From a checkpoint of a small transformer trained on Wikipedia.
Size: 24 layers, width 192, vocabulary 5192.
Architecture: RMSNorm before each block, rotary positions, no biases in attention or MLP, tied embeddings.
Training: a variant of Muon for these matrices, 7506 steps.
Each number is 500 + 25 x the weight over the matrix's rms, rounded and kept within 0 to 999. Layers, rows and columns count from 0. Numbers have three digits each.

# layer 13 attention query, 192x192, rms 0.0944, rows 111-127,143-159,174-191, columns 96-143
487505498529547496514508532519497474481473485503535478497528515543526493491499514487500515472459490502494552529524526487479559472479500517504501
511513470503514507517514486518533530460481466501483483479498541485489499484487489524488505484521486492485491462491439536522517526487497463513514
485472464526490518487497486486528511497521537529449518574484498524479489471558494537536561496494529506483475482520520512484496507488472489513500
468547531475490493511486513469473525468478466515503536479543440495508509554478489502517507543531478492506507478527505458509527507474501505497529
480520450536517521546496517551542517471466487510493484539490506529440506469539496492503515500526504497508487478530501497514452502470512479492480
495530517491471525484521509508521497464480501544560497474514478528524491499530502492487522461486486503488469523481486518513532505470466532529534
551499544488491499467532471478509512468467498517550523507472534478492487481552498496526527471484512503498462531527472500466523517503408440511466
507519498497507489462516473500511545485476521492500511527526498512512481524531506520545510513513492488466486494460485464505503517498468487473457
469517554464472522538536486518500471496513542481507462507534498480518471499493490476471462452466503533481518530512482520500543515484491489475510
482514497504496500469536515516505478532522528455494532469510442478496498496471479484469492521488486474499536488483474493494528486532535541479497
509517499519521532535487512505507505508496545490488456543479556520504518492475467485474508477474485474498492470508520546481523506466497516491528
493495503491510462489479469515503503487525503523511476507538515481494533485505496500513502484528475525497528516498476495497521459484488483515515
470526500505476487506542555524531455506460503479502514477522474511501501509487473517472496472470506520489504504527504530463496542477466475548497
505530533496499500536503491507504541480478509458531509487464525508497443477499501476498504475494485544513519471489498489508491499468474521460459
514483505497492490502513522490487483475528537547528469489509512523514504534503472481471545487525499520534535546501504501497491548481470500506497
510482514487485501532527521499495484501491487500489525469482491501496476514495467516514495477497510519485489478475511496480537508513461501511537
510483527516474480478491499497533481514514501500516464508492489508468499482541524485537527480489491511510527509490527539488507544500492494491517
467501482496525519507518569510498512491489441499482498476514485467510458517525475456490509521472439531510545564546490517566477541447496483450518
492500487487516511504530519519478489490499520486500475508537484500504503498482471484512495508514494485484517489471492496503460494487499513510494
526497483514491499483512523493500489484481498501499499529502501496484492476538472507515547495500493495541476484474552492487490527521496481522476
473533492492491501507493488505482510493525486500515487488482505494507500495485508513486484509523515552475497523516496501529540507485518516486532
527469500478513492509513495517512485510463500516505503490510507506469463520496479504515509458443471472512495490504534485473465499503477486527492
501459496512493488538503520488514472501506513503524512488482534494500506502506496491486532501502506498518483517482508496482473518492494487514521
530479461486509450501531504498500515430476452542493522495518541498514461486504488507509474509474456489482490492427524456494452512495516523539468
520456470455500478518521514486521463537421514486538482506500509423495473527511485508481517502485481444540451498535568485451464525503462497515498
510494566509472474505478498493477477557463499480498490496481501477464525451495476552527462495549522535469453486475488470490520485515509502475529
510511530481506538515502541509493477520450516468478514460516512538500529495487464508465489512521462489515503499520496454469529508499524477508501
481497550522499534513506509501509506506438514461519520551491520529509518468502427487494520494493483479535500524502494503485508578476484481526498
446478510520485490427479541440509511542475531518519491558515480534490426470451488525480532468495487497475493508520480552500464492480483506523518
508508502463528469454496534510502445431497530487517525528562480487485435501522477524505455468464502438484492505522498422545458507497481534487470
435493555557510528465469465526503508521476521491480498473486494532569488513449463497510565503496462513491528475435454505540477470499452513485463
547477516460454456461501500451518558546483510499462541484499530430404495519480503516520477496523484512436441493498480466477509440530454494466510
521552504519461478507480555563506500458491522520487490535524468555573546530505492531500528484495476464588551516516528492520557545435486488521439
542480491514525489533496497491456473488509469472481507535523519514525517498521483511500476474541494496494496491484445519525545526482518493530486
518508507504517462519487513518527528483485504513488478548497475534545483527498508496508540469486458536437503511466507494511514502503509469482471
489509518485518517549519521518484498457526492503475523489512514550499523490490469508484486515512478499526501566503524489544517517457463526464499
471536475473500505436529514511476484485499529510528517467533470481540467541504472515497500529522518505505524495528481510523477548481475485479453
502514465475481540491476500472482507497488491526527481524513530484490498508500496482526502467513500512508525531530538496514498528516455464518480
501507531499472529515500527492510469526503491477482504502489524517475500512498476523492492517507473505463466527478481515518521513496533520493482
490516479515472496484505482507475499477452496515516490466525485502517487479517484486540506489471486494507507484510522464457501485522466513533501
512461535516510499521494500462509500533505497474472492502485489486487508511501499503496508505511531468528488505509493481470477510482530506488521
494487497503504512483480478468496493519484511523515515468492503476518480458523505490565514472525504449526476502461540477462523471507498487509480
530470507529486505531496491457533506543528464475481515516487469454473478491531526479492465493470500431534494492495540497480479520466516522480492
512537490484498500549468479503511502477483454467540503508490511476444505485487534456462460494496448512492465482475518488498498487502553505471510
477427480502502469495536508519514473487520517496467468477484477498474520505538507480465534516483490529474488486507528481502496472498464522516492
492510506484526504551504517549481531510526538544524472516518523530510555495493536506489492478561491531465488531520474512547538529490514485497463
510484510525546518470516458510495484436537496470504486539482452538506481471475512509500557512480508485499459490501519546518484494503483498494544
472539517503526462508500528509479470482496493521523471514524510511517490530499486456486473435474497485498514501522489494517502540457479528517514
463466497499475544482503478513482478447512531501570513485467523509552466504502470481496522538471463501531507492464493482503466491496462527510506
555486452547488483493527470551516553601509460476459513533493524479460515482512495557527503448499510495491466508528471489477529494515522462515520
527516464489509520532478516517489472487510496546504508554530519533509510461514519538532465424466541470474501504544496510502577514465517440461502
551504479523511461509497496468501503476521487471525490527532477490541498518514503485578483506517492471521519480508506487497533505494475506578465
# layer 13 attention key, 64x192, rms 0.0939, rows 46-63, columns 96-143
492488523484494494492471521525515537492471491515522510445500463528505497516480489468501514474504483498501520506513465485541468478500517542531455
476509452513498507477537466436467493465553528489475482539532495501487484492502461514480525530546469458542522516497520549500465554472521476513525
519505529500487467514478458468521501496510504509479506470480494520513510505495497477524505510492519500514519483519499495497512518499493525510498
514500500518498481504515520490488485495474504507496486524493513491525497493504480512523528491506511505488504499481506505469507517507505495500492
488507515508495532512517492516519505542501495478532484483514517492465525489475491501484520508527499500513483492512521489506510504493471515468502
506518491499516480499486500459475527480483522480505498510468485492503475505517530511507503511489507508508494528472526485494473521502491472499503
523503485493477531478494509460492528537501502463507476485490504515487518529495487473516496509515525487517441457543535474495510460483544521538454
520478478502493485473471533526507529558453488516528514519507546497477483540463475510477494483497519471527489510535523500467477491537501505493486
468493519522507542532508487488501480500483491458499469517500488498507529484473512483464478532521512504510514488517483512504531490456549548492468
532515455493515442461497490509539548509442514482466493482521521508472510451519530504492488468502494526466478473463529501432493508533500479521489
483503535511500488510507538502463497528538469450529491457506551492506502449526471480491489531499481503504500467513552519461514495523506477486518
519509499464467486525512515470468548528512499505478460543496474477490529494499494499463482512512502546497491509504510526498566509497492473485500
531475494534515504452468473512551501513457494464478525488507512525482518537476518530472553506492525484518494532537494562467485492507485441521523
490472500498525474503519525482485473482470499510465512513493522477504500499515507532487482470467492490497487515483479496549464487474493490501522
454443526513484568512516501472508516526495469481521521511468501451478509491477527502504507568497478486549512493500510531519523483524494487475527
522520469451428497490503470513531498523486475502499561503512490467464488473505504550493515501538503486458500549536447530475486477490498455500509
516451529467485475540461540508499479473535502450454501542508496520452522487501532512503530514452520531522515496478541492528535519434538521526479
525497501473465500501486503451493472506494507505505505504454505471491482525494453524493456501529480465542479457501509498499525497509497543502486
# layer 13 attention value, 64x192, rms 0.109, rows 32-63, columns 96-143
484483495504520505516497455495472535474480511456502494528493489479528511482477477466499505527446536527502475531446505475519500484488455481460516
525492551504489526505503498517463530511491493528555491526510460492520507478525482467469530530470495494504542528546450472548488554491502500454509
514469500421480489505515499477507454487490533471491535489482501515485484527477460474499482523495519483509507468513462504476500524496531479495486
500471446504524524495467499520489501504511516492456442506509545516499507498517513512493507515493481486514482490471533502525492486495513498494496
531508466487478518484491520504479522456550524475513529500467469532510498496534557492487516520486524465511486525524464465517493518506515494501487
528521461476520514504494467475505555528487481492490515516509512512498493492492537506505498482486469492462496518514473502532500502535497479483515
497507462479504448500496489489459481465494457551538512481496543493523520509503476562522536541513492527516502508517468463460538522499508462510471
451534498511462490513546512534539471496491534493532513490500513504472494498488534479522508511489525500446475445502536530490524483511508473497513
523515509478525522507517477504471491478475481492523505488488484486487523536518500501519441521504459503513467482516534522494492482504470474505494
476533495506495506531485511517502490504526457530476530486542488509534482546495455485466521497463465514483495465490507522532483532522499485474467
509478499488471509509573522536475525487472493477483502512529509473455491509509496514518498552497516554478507471507509456516506500493486574501498
481523474525529461477483518488505487520469498495486503536494492463513494521489507444510496485541522457506522513513505530502497512533509485489542
490525536516489497491470494476531520483503533472498509528453469459467475507500480508483523538445529526493493457465469489464494458468508467494475
492510500489486509516482472497474511519503507504520544541503473498480539507466498504544490505518514519487519490500477479541459465481481449492491
493497540461489526500512498517512521485503476460506499462496523509455517508474525473545488492534488499505509454477504546513479502488524493502479
476494534506499451513502461462499500493515497567513495470518476500500553510514482512457530471512467501490510526534467495510492491512458519498486
536519537497526496499494493485516508484501456481499518486503486492554480505485561513483447531488497506540523473500534503491493502479523512525496
482473514485469523511510493535493499511463524472510480494467502476525561489504468510460514522518538496491479528559515518472500503507506510426503
541561474503478512521491497532502530458517519481542493532559501572486516448484483512499508483527522510499497502481522521488458456480541465528497
501491481503547511493492446496480522550479507497464458474504492470491483528463553459488542538512484471496479480472480526497500514509493465513492
484521512467533494482509480505496444492525483466481481521531461550517486507505472523460496496532501500536516519552453508501497472507458504473500
464454511488491466481512490497501494485466509511502490520475523480495542466549489503523508492516505496472496503554514443532526525519463462476501
500488488500473469522487491516530484551504498509489486523504460461514491507482485518517494505459515499528483504441485461489505483514511532477428
520474486487494533478500501489462490461523459483480531487536509515498473481500474545532451523523469502552484508466478493532541483537471448510498
503491483520484492502471457489492512527498497490484506477513501512459541468511510478541491490484514564517476497507487513507501468544488484454492
513513452516488472476477525531476470478494485455522522475510496528492502510518472520499525510456495493519491522515503483518514470513502469490507
488511524506542529442495517526528528443510538574545485501497469498521547519460510493532537524469499496477556524526482501494512470529491473508443
524514490533493513508523480498465475508501484512505499545516524506450512538518530490508522487522505496561518490505464497503484512503515484488494
484483460505470524467481494485511491524511510483448468474485453516499519527470462521504527481470490509483469542497504538518525502486508532484514
487506496513471482512516494467511490490512514528488431502483508496540461503509472482494509467527503539470525456509519499505514484482475483464495
487492477492506472518496511502530474500496486516506525510484481550532514514491466505493498480456459488471499442490500505529501452513526480485477
455534483484489514507497530499471479510537506535509506496441529467530525511527481524520518495519482506486451524522516504479490476488501472485506
# layer 13 attention output (transposed), 192x192, rms 0.187, rows 96-191, columns 96-143
500475520459523514495496508519491521494501452523466509499495502481495531512485471520523513552483493472506483474500536479546514477513472498510537
468497522489529498478469510519504530488505511517471526503510491504544513516495460470494498558513483533512497500511532508547493520492494503536509
461495481491454469488466498467492503498529523499531560504464511504528506523441556560514557570500494478539523493506513499502511539502501500484498
486486509490487581508517462486451492503544538507516513500496527504479478439507505483462490505499447475542517530500494475482476507505519492485496
486523493534512471490463532471503490499455524509496526504510469509542468512502475499469490536467522486520516492499525506530478504457517500504481
502524505495550510495505496515512516496434464480492483505516529496512493471502510541481501494517506503483474499492504505486524490479522546540509
499506541470475451489478518466505519498475465505505485467526490533534508548480523529523514536500512489518502438451506490521518538509520499474500
518489515474500469507521491501508479498469487496492492485539479431496537494507533512518511552514504477506489502528460509503495481483541502462496
520495504528471490512528480493508543482511514510504504515520493542496492489508485486501501527473505444527482474502467514487506494490541490522504
487525508492480490515518513511467491444521471523503523506511541570532499465522578491477521476467503497508503518512518456551496456453513494519488
491503459514511496532477476492496478562478510484509509514499494507471488486511506505491472525511505481514498480490471516457465496525528501512535
529506503495503524503488501483492491518472482505478539522510480457486510493479482527499487534483527481509475494500525525522549559487524509489499
498500515509504479467519541522493505540461536536477504515451498509449531507466503537516461470492514485490490524495534527492502493515516519506536
523530466522500547526513445528430479540506482464501516511501462458516488539501530496520464507509494464512488473490479520530474482484539497479524
502509489524499452533501531517475461455481500520509486492483507497498498464494564485511478467522474519497514479478500509536514496497508501503523
501504538480477486507492531461505465514507457526517547507453469514489520508468470540523483525511490460515509474525521479488482497502498508486501
506476504524467480527509501465468486455527505501514440537455476495534477541509485529515504464490479511521499489477499493532508515496492521500449
508501488505484478506534496463493529530482502523511511499472487507493473487467466512487476488532486516466480491471494494463518472530494495497494
531515498504510479495492474495528480479516484498479515516517534526535497470476546514469525467500522523495513498568524471492522473521486482537474
503489510511516517502541539502505500553481508467486505501466532511512530518493507486518480533529518489486477473509528551497484475527468495487507
508504504494494519485512463524494514515488485516511479519504471496553470472520487451536491497537482521516523527504497525493470452507486515536513
461560513525516465503505518490519502472504499521476518534505492503496453558450532534546474473492515492540513515459510513507529484497512535448500
495568499500487483495511488501532520528505487493510486489513518449514527479479510514511490477504492468481483549495478497485552501504545498500495
503488499503524510538437470528529477504510510472476515529513503494509484461505484516511475499482464496485537521494458507498484522493501485491487
491494545499550481489506493529492497526517463478535488503496522492514485486506570506526472483519461519500496476468509500552482506514477444488496
531496501489475472511483509491516515500503521497500482516477496496518504517518530507504540489523529541490510489493522501482533487499523512503488
506500501502490448499455573485534492495490514520504506513509529514510493510514489474512498507496485535531480516497516533505514520494475513563527
538536470526498528494519515505510531516477486451505487514500491494481512527507503493538465514529485501484478479512514517498506505462503500507487
484460496480475491502520493504537480495530503531523495494503546510479527509508484438467497513525474487496560503492476519530480496511469495519503
452516519522514527468485527520484476463539529530521513522493530518522507526541470490490511526510491517494552512486530481508512521538464510518482
519496535487469451496491491513499488482511497507486536491530515502490513516465508492504500521475501522490476518488527482470506495511498540526473
441480500489507544523517501490513433539499537501507524510493501490484490499508486443509487482518503463487520513519487470497480483523502520476539
490491469516465473519504493432520452497481490489479491527557464522482486439500503446469475486515521525484485484524467557488522500480490499546479
449518515479511495494515492505486505530479473481516495514514473449480481506492545531452494521458498478487463507446501538533512529482525484487506
527472544488506508523516526524502477527445521491521483546442496458477496514482486479473499484496467515534512479491452484458516486471466501501502
480500498480522484479454495517519485456472489501474476529497506469520523495491472504489535504472512495484502498489511510485502501503485520529500
539497481495512517518503486481531495527490560505499514507553506528488465506487508504519472468504496512490459513520525504498520484535501503498502
473482461534498550509507467482516487495506502544524518506511459505489511488502489486464520448491494477528519534485484515467460515531468487491530
498498464501481501506525534545492490485495528490469500504515502491503558524513508445505532544496522473474476495490505511480477470468516520494487
476525478551505531511491440506519544454526493507522487487459498541495500520495464487507473522519521550454475463490554483490508524521448504468441
466511551452517506522483497483522485538512504495502506495508511509526514499536473478540484477527445494484492482505487473506505471522469525490496
482499518516512515491515484416516522503540473537468495487497478506487512550476492475507499501541467492533521504522496537506489499498445502497489
515488494487501470513523498476491503488540505537429483456559486483486555518469477514489508503485472507468468507464549494520503495521512500544525
498515500543537497522476486488461510513477545478542465463472509515522514489524531502490508487531444489501514482489494497476468465507483506501509
465513504530500481506480488467531551430550487468529451539502503496469427504536501460512460518468493520546490491505486482512517498473442506503470
474533514486502506535455532499526510442518467486542540560447490505453466476459518466472527462493510520465514511524509510484544513466478492462468
529517502518490486528493533531492496511499507533530508519494516499467546535466513488495496458553474505508526524494491502470524499524539476521504
458500434498489506502471535479544509508553495540498508516552462494513552536504544460499511452506489481482499508502515511496493536566494541459475
517520515541521513521512535496535494463507484489547486472516532471501518486469518499543496534481515526501542514527571497517523489521483452463527
510476487513517532517477483518521493475454481492464539474532459473521491432496526476488509520500508516460486526530475510539460468494522449510480
518517501452491497502450496558517533473501475509521526516519504513492514466511522569514504458452528487461455529494534518493526481446524504497516
526465487507497510488501502448485431497528495478523463484541455526513506484515522508477479528491536497527514510538477499576472534517521516491508
489525497493495471489499494507500488481489511516537472480499473512521493552517502508499478513457492465533496528563471506509543505524501493470489
542454506457495495487448461537529507498489488499469469490498460529522537483502465517503472495489494547484498482518493478490482493513461520512515
511484488526525516508472518486508480497509519504577462524544480481494508524531505456490507459485472475521511509518459499489495485489464543468468
459510519546493520492519561484515521506530459491484512498556504550513542545485454504494485545514516537506462508506520514497534466464502517484454
512535500477476513514506506506487507480520479495486493492532434494508543558499501532514527456478478447478457531500494508516534489480490526475541
490487524456459501482523541513485492436482432492508518524516488489472531524475436500540468502490502496495469552511450526507506570486486513530535
523513446510485503507468462524545512454468496504485493533501441496520519464484477467504507506505500465473524495576462521479477500511449497508480
472494508483500493472477492484462512506497512506510492475454504523500507508462460537518525528513495501524517462496473489503435471516495522540503
504484477539478522482507488505504495499487510493485472494518473469455522512529531514547492504516501485501488527477490514485506518491506522455528
496510509500500482546486514484529511495516522483510474473482486495480441494499521511515472517480454494476503454526500495535483481544475500494526
474519486539491471495480548541519504535574490501503494550487462508489498511519519463468524483479480495485507483545462521537524515495502514448466
526507484493499467508466499547504507490499522468521517481480485495520549510510511458528539499487499495493533500541501504494493457439489472497492
533494487509483514473468495532507516493513541483534516464466523492476516526503528520496503497519464476522524537521492531439457491530540488482522
532515453533509483480538495492543458516479510461487463511510548500481496467504522502532523449530558499484507466515526481447484472493503526543472
486527471541515490508497482543497513464545436522523477506511491496505473495554469474499451476499492521494510523499519527512506497524511524514492
527502494502501477502512513504520517521498527491501530504458475495520479510471513493528438512516538531494479480488510495504547504506472532495498
469510534511516481473525509549446480508483456524521484486485506458482535510501482480470515503514532511486527513463514505471560494491509533456515
486448511503483481500480552493511470490509513490507511519494509490497486510547463478533484528474515513505517484513521489490534511480479505456466
482462518520517515513474518512527494530543494476514550484487516484494469493477465502501437455478468501517508522536502531526464462503491507503506
563476481490512492482498525449497506492498477519488509525470498515482465505494495527480489464462484491529535553488513499531509539482426493564546
476480492515512495481517518557509495472525527479499510505479501472501478514511529535483472507483497502507478548473455494485526538499528504480505
540480493482490523474479473514496472507470564454515503491487503462481499475497494526507502491520489536528531492478476488521521507530537503506543
531506515543531523476450511499537514462502503508511488488498491487547485498517509487488481437498462498496552516499489513557530511515462463514504
508454552500478504509527461528525486487497496507494492489513501513483515472515511508505509469454484525494515504519466461487477483521504494515493
500466486498498494540523502524518472472505478531507516504540514518571504495513504490535493489485488492479563519531493479507479533493503524473505
502487508454514468466511515478542486471509538511428483478545557539519495510472481539489530497479521526518493491459528471486511504530468540532512
489514498463508488493477502459518486485507513474490518519514497495549470501522436481475505561443518477524495534505527468484492503506463524502498
544461507501535545494512447506501534484462541423507505504487509500499466464497505489465503499491498538478494522480477496495529483483523457512497
458505479474484520477513479489485502511497505525518508513503528492453532518511483491477522517512478490528461531504489489484477502500506464494550
483513489508524460493521516558501503513497493498491481506503521478495483511527546507546514461461504487491515482472459497518529527481510502550496
466450545495495480516514496500478484498488517517443476467475483446501478539501506431519507543516460469509477479479485520496492547529494506475504
462531533516476450529458501496513484436473522512495546488487514499519463483532464522549516475468517536510520531473496478486525533481473534504501
469480461504508537530512527471497512498497489485495487476522525509455554485508517512467510490490506509482503472461519461500506522486545511475513
518503478517470519478543488492489476517470515496524498463498521491503507483531520449471529506484524500521489494487492500484471516481509493517487
501474513503486514478481483470474499456522527544467521480447499510495496486503529499452523466504529505516487497514550502511507507502467498549542
501523488517496467519520482522515506498477517535513493493512509456511485507518534492525542466490529447464533512492530464511495541482493547476543
520474448484522508505507506516514488493492518508473529527505487490490460472494473508453510485545505496485538508512526464441472473483536517535488
467456487495532543501491488482497520515513488530491521518536558499470498497472521528484498516468481535484536477464503459473498490497488507478487
521507480483498473530512484483439459534468502435513528506495521500468470493496526511469501488519513493517469482479481451512471452444551481478512
505481525470487494483465482517504470448510514548520514443537515486555495456502513465447481489437528500491506520513504517498529497501475479520522
495547545522507479472505497531497489479520470498517510535517539475521458495503499505497503491449503487500499461486529526483510532489486481526479
542458445472523506511500487502516506510452489510515522517500478508479522501484504532508503471466531444524477517440446510480505505461508484515496
502489526472525547499491480505512535477498474500482490490510515481500501513544515476507494514544500498519483511487520538468509534493488498518516
507491493508493501484488487485510524511464458511469467531508504515460487508443476589476458502462529492508489510476482520499555563523516474504502
# layer 13 MLP gate, 512x192, rms 0.11, rows 0-27, columns 96-143
511443537496515514527468478500511523500558462491507493498481504496510518485494498531498440488515456514485486504469509525483509469490473498541475
458442511468531495524509490510454477502485533471499473511476505471532507472464505472491498494515502495493553458516511503476500491494507504495515
515486484487515530492489535502536532453533512548520415482550505498491496506504521481506472500475521488454498500500469485486474464483483537501458
462518509476496474467525515505489437520505481512509505517486466513510476479481485464506457509489501519467539509513482555440510522534479486494489
517503474558484490516523479458480480511482492518458478529585495466447514536554497532438450520503497461497470513489511510498506501514468461521501
508500527491500512529514495491524493455504500537446477490507542536574510511506510511482506459458460425496563539477535537490536478504531466464534
499446503523495489493491525513512504507477500495518519488496503515511473449512504474529502448507491501520490460545479511517474500492502484513484
513503474506428504485540496484522529515508507527528455519471477448469496482517536485469530452498502505509526476509478484467505547513502525448477
522535551500485512473514491534482511528442500496497493475472500449496534479548487509463440528517479469529491527490518495497476515497509499511519
508468497515499485511502496511485539500503458502530518514505468502480507505518501477500496494533502524482553518512523466535505513488481443480493
492475525498495510494539513542481492523555491486510514470513509499509530522486468525525523487458480505455459510483463505567495531522512503536516
514514466476461517536448486454479487506503480549518512442466549481477531495473509483457506464531499514514487467489482476519515512509504493486540
496491490498467466491498533548503540511527489534530516485492507463491520530489494495462511485530500472496500496500503506519470528461493550478521
482502539450488484570468514507453510514455503436466476535508466533506537501524476498539503500508515473472518480537522481534497502499484581497508
473510488492482479519476487482505504473490495495506486516491458469507507523442555508481505521526461501479495478552511482521524495493487540539492
511537491515500516472528502529509536499496476535501466494511468519522478493487512511479509512546501520497514506464525515460483517479526510488505
523527514437507522544470506479563534502532492494485491493512517526508468513493499493497474458497483509542485514491461545493508506519522458502518
512500489511502517500509451482551503504495555480490524497514485508492464510488485479488530487517522451527487497519480465471514551499532513527499
509482451469529498484473511448461484485520497528511503494561504479482486515523435525544468494499490448548527543572480515512465450566552505504470
503496503513511524489468495497474509477526513458468491486537509476509519511460538527498488493471466516503452463463490505503525510488457499511446
547507499495527520516472497468511520488485465481526476514431547451508526521491471490476478503454530482455501522478491505531457540452509473535440
524465478497485460518557527547459502527490507538491521530475516499486554467486448464541494550465501510526515485521507508491511474486488510516522
498511512514504548480453482532518494530477466503530535537476478503496466534465512489501535492535494469517484462522488494512515517462489534515527
497471531487497524525526512491464502505531518496517487534510452538505501516494523488497487473484464479497547520535481537507530486497511540507511
509477527459488519544477513539531491502472496524517494506499487472500548522482508493516508465472491495532499495552488524505500491478498505516485
431491457504495492479489499494516519534531507513476484505514463503500533520514463510504502535535501533521514500550452470486529522517497542529451
471501517459511479502471500478527529459497449492496510508477496537500504541496457491499457514463505498472510489468493513500464486543528487518476
506496553475525572532492494484478502513528486498505487472495512530489472491487510537521543567544489507464504519489488452470489503505493502483513
# layer 13 MLP up, 512x192, rms 0.112, rows 0-27, columns 96-143
502529539504490512475497481480502456515494526527504479469511478518490556502519496478477498471488513532511515511496516493502530461531447509477531
529528512531511509545502468488484516502542528451535479476500526484483459512535485515552506479506501486533463536530512531492492543538561490477482
518499484478530506513465495492519512522494475457499539468473483499509484480488536483451476508476515480506480514555498533481513510506525460538544
478441542533498526452493523502485510492509502521463444504503489476516511498505466485506507480504540522522497506484515526518501522528512478459532
517517478521514484521503505515523495501518483499514517485506477507508518514534563535513519495499542529507503500545499461518509516501533492505556
497498501515492506483497489509493502555475514473447499473526534453510502517509500515491496476503515490514503510498484467501499474486460511518519
468476522517521495542440509467473519480460471534513524488488476478491481497504510508489522494458527522494543523527486490487498527511473518522504
501520495507460504478489509516488517521489501482488511529509508462538459535498453522513530517507516511516487495496492550463515493469496519489489
504489520464511485487468495494519516517545513543498511579556447491521519505525485484461531500523479520521531483449483491466491502511488500454520
463510499514500489456528489485517513500509512510506495482493494458493512498508494499529503523480474481527467479520455500496529524519475545510464
467526501472509495492514483539508490498489509482535542484491508502545519508557540533488501485520540475522492527490523521531486503488545498509538
413500482505517529487474522513516493508498495489480537522553480540507470508508490526513466514511509451486489497546509533521473505537508525469499
519539491484540469493509468468489469510473498551499494463548469485510484492496516526500501544513432460533522516471501479497526525446490450488478
509494476509502540478431523504497505503459516523538498486547509479460499481505517523497481501487485500509471491500546496440533489489531492490471
515495501499532483517455491507507487490448472504498485441444541521530508538536537518499531541501474504512491469512500526518522491543486500516510
482499541474530482470528476533543492461471488495494515535494473512499525539492447535511466478503549499504479477528493491465496527486473515527530
482546537491539465478529509525521504471492520501505537448504499485510528479485515522486509500503521456498520507474454516487505502503543458516504
489478487507474507540513478489523498531493509484502504524511484456567511459518502515535494500503494473470502467488518480503519504472503475511514
551489502482479518491492483536462526489469502500484467527480514505432513513486502466511520454511502495507533545550566510554507495506467493516487
519508464500449433499503479497496457502526508493493512474475536517502517494498479480505508504479522478500483514484493478500494550523513491510502
532549530488502510536461508442513537506492507494489460478515521485442490472547462503492491503458522494482466526506531489488507469489488480514476
548521519506539543493522490502503500460510500491500528490514533456511478481493486507466502534470491492477531543494538494465483500490473501502543
512539499521484505509493553537546481516516479480524474461520494451527440519502507458503515483524496511489512510516465506505510500462498513506548
502523499445506462508513469494478472491510461503490521530539494523507524541489479460486510518564504497495492503467492511529548501477461490526499
478509525496449472495510528479469467543476529496504520480510545515518512472471530521498545489453487504459530487525524507498508490541500501513499
499453491517524497525537533486496526470460504509494492528454493453492488475516503534502494491475485506494502497531497559490513540511548513494514
510452518467479500461476487494457532484494510463502478472517508508503512490554531499522479482522470533513522490510483473524500512495464511536523
476514477505468489473448553508467541525546514494521490497521486512501497481488468482513517521534555485469494508487526547517448550534497494505482
# layer 13 MLP down (transposed), 512x192, rms 0.153, rows 0-27, columns 96-143
514532549504498518509499484502464487504413522528518552470468489498491504527474484506486458464484461511487523511565526520496478491465526502506482
509527524518509507517471516501513502478460430505464464467482552527456486509539477507530468455518486500508491489540492487492516523530507494521490
455479564513486512479518507465507498510487482487468462502472482494491525478551522499475481459551523507469526459539481443506482498453497530507499
536440483543461521502479480491492501527505479503505468521473492505491522529538439495498480486495493475497462491473506527483500520515470490500539
482488493501500536445499518477524507495507485458495495532461497500499498492561495507526506558456488449465531516535472502453529509536507506528474
485507506505525490524506528478496546502511516509507493516531493528511512484472511497494505511470500506494507537528527524493497515485470489474497
490479483496480510517519515505488505532507524491495499520546516502530543500524493498512509484513511493483448479482453502536509489526493527488470
489470456504525475489502479501545517479505524468478502499488493521494545523511506505457514477466474486521553509445509457495508495525515514481505
488500486477473442521446480488527483496539492498519507539504495486517516493520474509510467518513521486493472468496528540530487520487475522485496
527490481481500504489501497466500497488521465526505472545491476479545495481511497485494489495505478531528505458487538498460514509504537493547485
479453493513540487516492482527473513494480475518513492489493489473465511479508500522482482511460494522472536502480478521493460472495511513481503
492489503488483466504462506469474514493520522463511432442512558540515482472508473461512481557477488549490452502479522527487547499505525483523504
522495503464452517497496480505512494451500509476515524502523530480462498520507491491501501464489502501510515502524476483480495515513509574496534
482478507523526504507500453494490480521544492517480510465502532495469484512480505517529495474498497528474496492491467459504437493520505516505482
514493523514505506534507484542483538447509475493537492486510488535475486476506496497527538522447519493474513522488474508511480502425518490473505
491520469500505471547485541456495479521517491487515479450471523469512480514492506525462466520528533505468502497535497433466516460473507495488535
535493485519508463480484511473469503523524464522516523488537494459491539504498504492513510513454485474488491478461505501507538517515493515447487
494497546498480471487529523472513515474495517519506486501496494482488495529540541491482497489533475539489467474577531509522484462508564524451457
454492503497482475456504525493542502501488505509499492488470461501460482499483487507460457481487503540481496479497497484486493525499517517516525
471522502498459526517500527509506521540530517458519485485525538482503510518506441464499537521531503491480499505512497519523503508519483507510527
523478496479454476506512506501534517436503510455473469502514507484492504529508505512499507505502528538503505468504529508523522494459516503495544
482503532486504505463450479473514497556552493476526500506448507491561515513510528496536547482451487483499494491519470525537470508513494503522459
521501545501466473548538515510535533508481512496504535507515523498447491511483496486491507471464514491525481528496497513502471469470507545517484
493509493513492488483523492512474513494502512533481518512486508481474524504523462501533523518504543525503487499487454441513506534486526479478475
541461502475487539523478467453530506495496476483494465488476484490472497510516526487490541533499476534488510458545472483525472485531519476496493
475508537541500460566491503449484510490520484463513501479494487538489487483485452500488469488477483491547498471474524520506554474505513516503480
454520507496470527541500487510494536541494500511494498535509481529516504506469532511498491545537498467519528481470467492447488492518509512502474
487539454468460533461495553485488458495514495475514507485512472483488497531484542466490522491517528488483543534436500458486487529509480450513526